Part of a small language model's weights: biases, 3786 steps.
Each number is 128 + 24 x the weight over the matrix's rms, rounded and kept within 0 to 255. Layers, rows and columns count from 0. Numbers have three digits each.

# layer 3 MLP up, 768x192, rms 0.152, rows 213-241, columns 96-191
164133118114157111133136130122131064136090140148134137078175175125104166107128144077104138131110143115145119150129118128137118158129102106110096123174102150091135145144138136081190091098111149159077104159091174145129129122140117129121158165149141155123108111146145093170150157168089109159
099121129154144105143137119114119150093147149163113130134127126137144137132149147134142103082158125123145138123083090151136133135146118113132124147156153139124104134120129095152134094135129111166084131082107143113124150160112105116117122136092084122102131138142159136126157147139184131126
155119144100095168084133126151146150149155127109118112092120141145133153114147115110135149161088104116121121117123147120112109101129102139105116128159089141136164116071127133159139131171139124153136156148156142097108130112129138123135114136140147118146115151113118136115156094167114142125
166175167139124116067127142075103116129144148150098161104157125179151095184129127108143162140144128123132124108145159171126134126094122130119102117127102133141140120078150167112132137150125115121155114112169123156144169127087106085116087146085117114120139141103096143122136172154151148105
196083146146116165110146195158134076135091168150103130143103140214104128119110148087173132104109117098145170148166101114176115112111116095190139169133122134118138088103140121101135102154126141084098132117078096118170130132115116176145119127106145119145131146185121112145109127162146091157
121093146143131117154157108145128115148176116110168116147131105087121129100110139119130108097095088140100117142131128103115126114137152109141109131155134180157131115134149167175173081137122138146148101135130154143145133134168117080121135146163131117145127105133138133082127132116153115143
087159140132124092113154145127089117105087149113138117113097144140157112127135129129135123108151099128155116119147125157135128118134108151083146140163086130098137153144143137135085176141156130129124140125132121096161144105130119125150109082106088110155143092105149126149129130098150151130
195140072085190145114123099184136105062158200094163185140127145140096134161148107142133151139100128098099067137141125187144121096101118118165157119145133141147146117140099121066142129088159089097177118174103151097195178148148111133154102138151191149114136181130149121155127131092116117113
136121153109118121137127067086128168121121185131125132136105174137164125145120133109142109157130120149135111134115128128137148142113173126128090130119139122136128133160075143123112168150123084125115136130135150134129138102130125156131107152114117118135142101125104110153132138108134093153
143161152149122115176096144096151073091135088135110114155155127118144083145142094128092109128061133139140166161090127139115113096118099105090133121072141149129115121141140149073165112103127128144103147125155104138130190150111133139155141160151139128114120166102151137112094138109134141156
084164101151158137105125180113092095169116104192079102120153127132116129085122137076107129152101153144116135157112136131103126164116088131139128120123159106126080164102147151129159101152106157102147152125137090171152141131105080106088106088111099122103106122141137144104174093135146124132
144129123161114152123121127144120129134109126114114104136124127146143123122136109112150120170146148126120120114125150159122142084076142102173128147120147155092109137107133081113142144139130102142117093101113093094135102124122153122096122153140126101084123127153137131114110140164108146142
104152083179178136148125111136111114131141145088174186161161105092090101136103162119135154158142166115134108156152114115147126168115143133154144117129151112144128126121117094148179142083144094083174150133071139128146117083117109107147121137158086151129162145111129147157130128110095148087
151103121113152148097097081082135143146084109116104119134114152135181162102123116122127128162106128209114088145116128082055139130147158125100131142119094121147119160141157149141122150165160139119124104100154099114132165120151065104100145126137128156108109103122120107071130125077077105123
157139133127112125138160133118106100129133110123160113115148133141143112146189136143134154139137146117103123135134117130132128123123100116125088128121108121120089179105119110137125131142125091164113127179159138132121154163122104140100113140158154176137121104127143126145162162121092091162
120123139086152109141109148119153096145128141140096170205129133106125168112069114158090123147116154142167104143135084105101120137104126163108167148107126115099154171136117158148110154069126141172127160126129125136144185135101179175114138128091125110135154098081119126137117148163109144123
119125139102138138128122143146126145111116142170113151154100117148148150134077093119110069164134107097156100175117170159131137162120153142121151146131128118158095126097097101170124140139155148123143142129114161143137128129124132113080126098168135120128117110120113177125097175091121092152
142118134144122129146116117110169171127152124133158111139127144138096121149144144112155163132119143155158102125130131110129098131082159121137152103138078083094120184087118139129155090149149128137091130096133142161123135064192141115095132149104106165106141120105067150156098148106159135120
122115147136148121115119143084109163081102098120113142094116129109155104127147143115176143124118119140143109122107119146135148138132112115085100102119102143146141112123110182141118121170095088090119134129120136149125150151119100064127126115140079100145110151152089101113142149114138120186
152114142158173136107113178097121120118132178125102079115145127104121075126113127160123171161103150159112153148156137110171132131125069139141133129157157092114127104086129093129107089111142113118087110078134120119103159102112123098148119165189146116160134137149152105092110171097132123152
154089136119093105127146084131132176107124149114171133125106092156123119163109102149158144140122118115080117187127176146134151133127155156116132120119157139136113174160147159125129118144133117130095131136130126114171110112090157083133153176113079158098156113142112119128114164141154103114
099104139171146133115143072124132118140104100155127137128107118117137109086090101122126125166123113135125139110132110118121138173129078106124159156140155152179144126092128128125138129136178077160159129153131126103090086135123124130180150135123146124159135106136101115129120141131119167136
122101097128138169107130117135120144137153151102113134112105148150144168151127108121122096140138098143100106150117117144144136110120121126121098125136126177148134122160154173099139153099163126106152152189143108116102174115127126106191111143139115150087139084119140165105097118119144165166
140069131165176091126183145116115126146140115132133145124131149120148147151205124120146101114161064108103134177104146132128138150116140117150132122150130139099116130094124131140149065128132117104136131150170130144141124147168074132158109137140144155097150098097107133149066055140114152132
091131112116136160122096172091122121123162123106085158166122129158137124132136151136096131161117105149093129117127076142134120097127080121107159153117170144145141173132163149126090132105115100152111126117081167130103106129133108134126112127172131122111143151091151128096104124106121166128
129166123101115149128119110154161108140136092120150119110158106123155134108163102150148142133146139154111156123149103132130132127121121138138129101111089145141119099162141111115150099129100072137130126151154117092149138141135110122147142131120105151131169154067111083178147123115120137094
089141131097112080145109137146082143153136156145188121145103145120083104106092097099141152150099143121096146161108155125178098161110092123121160138128100175087150142140127146123133106131120122122102147156144110105145095094125153049136118094105126138075114124147108134100159098151109085123
115098133129146111107116114113118139132116130165103131145091118127120163159148106137146118180136094145124098103111128189157089188153143136108141150115132098187112134114143161132144158105160119117103116107129114123093132138116162144118104137111154165108132131107123118113168143157148102173
114122175115114094203146131171157146154133129107132110173151131157104141111187106095083093143138068118143117122083090129151142091128172148097122134159093124130101138117179146103127142111152092100126158120142148107110144150123163167111139171133163133118135104111105150122140153150114124110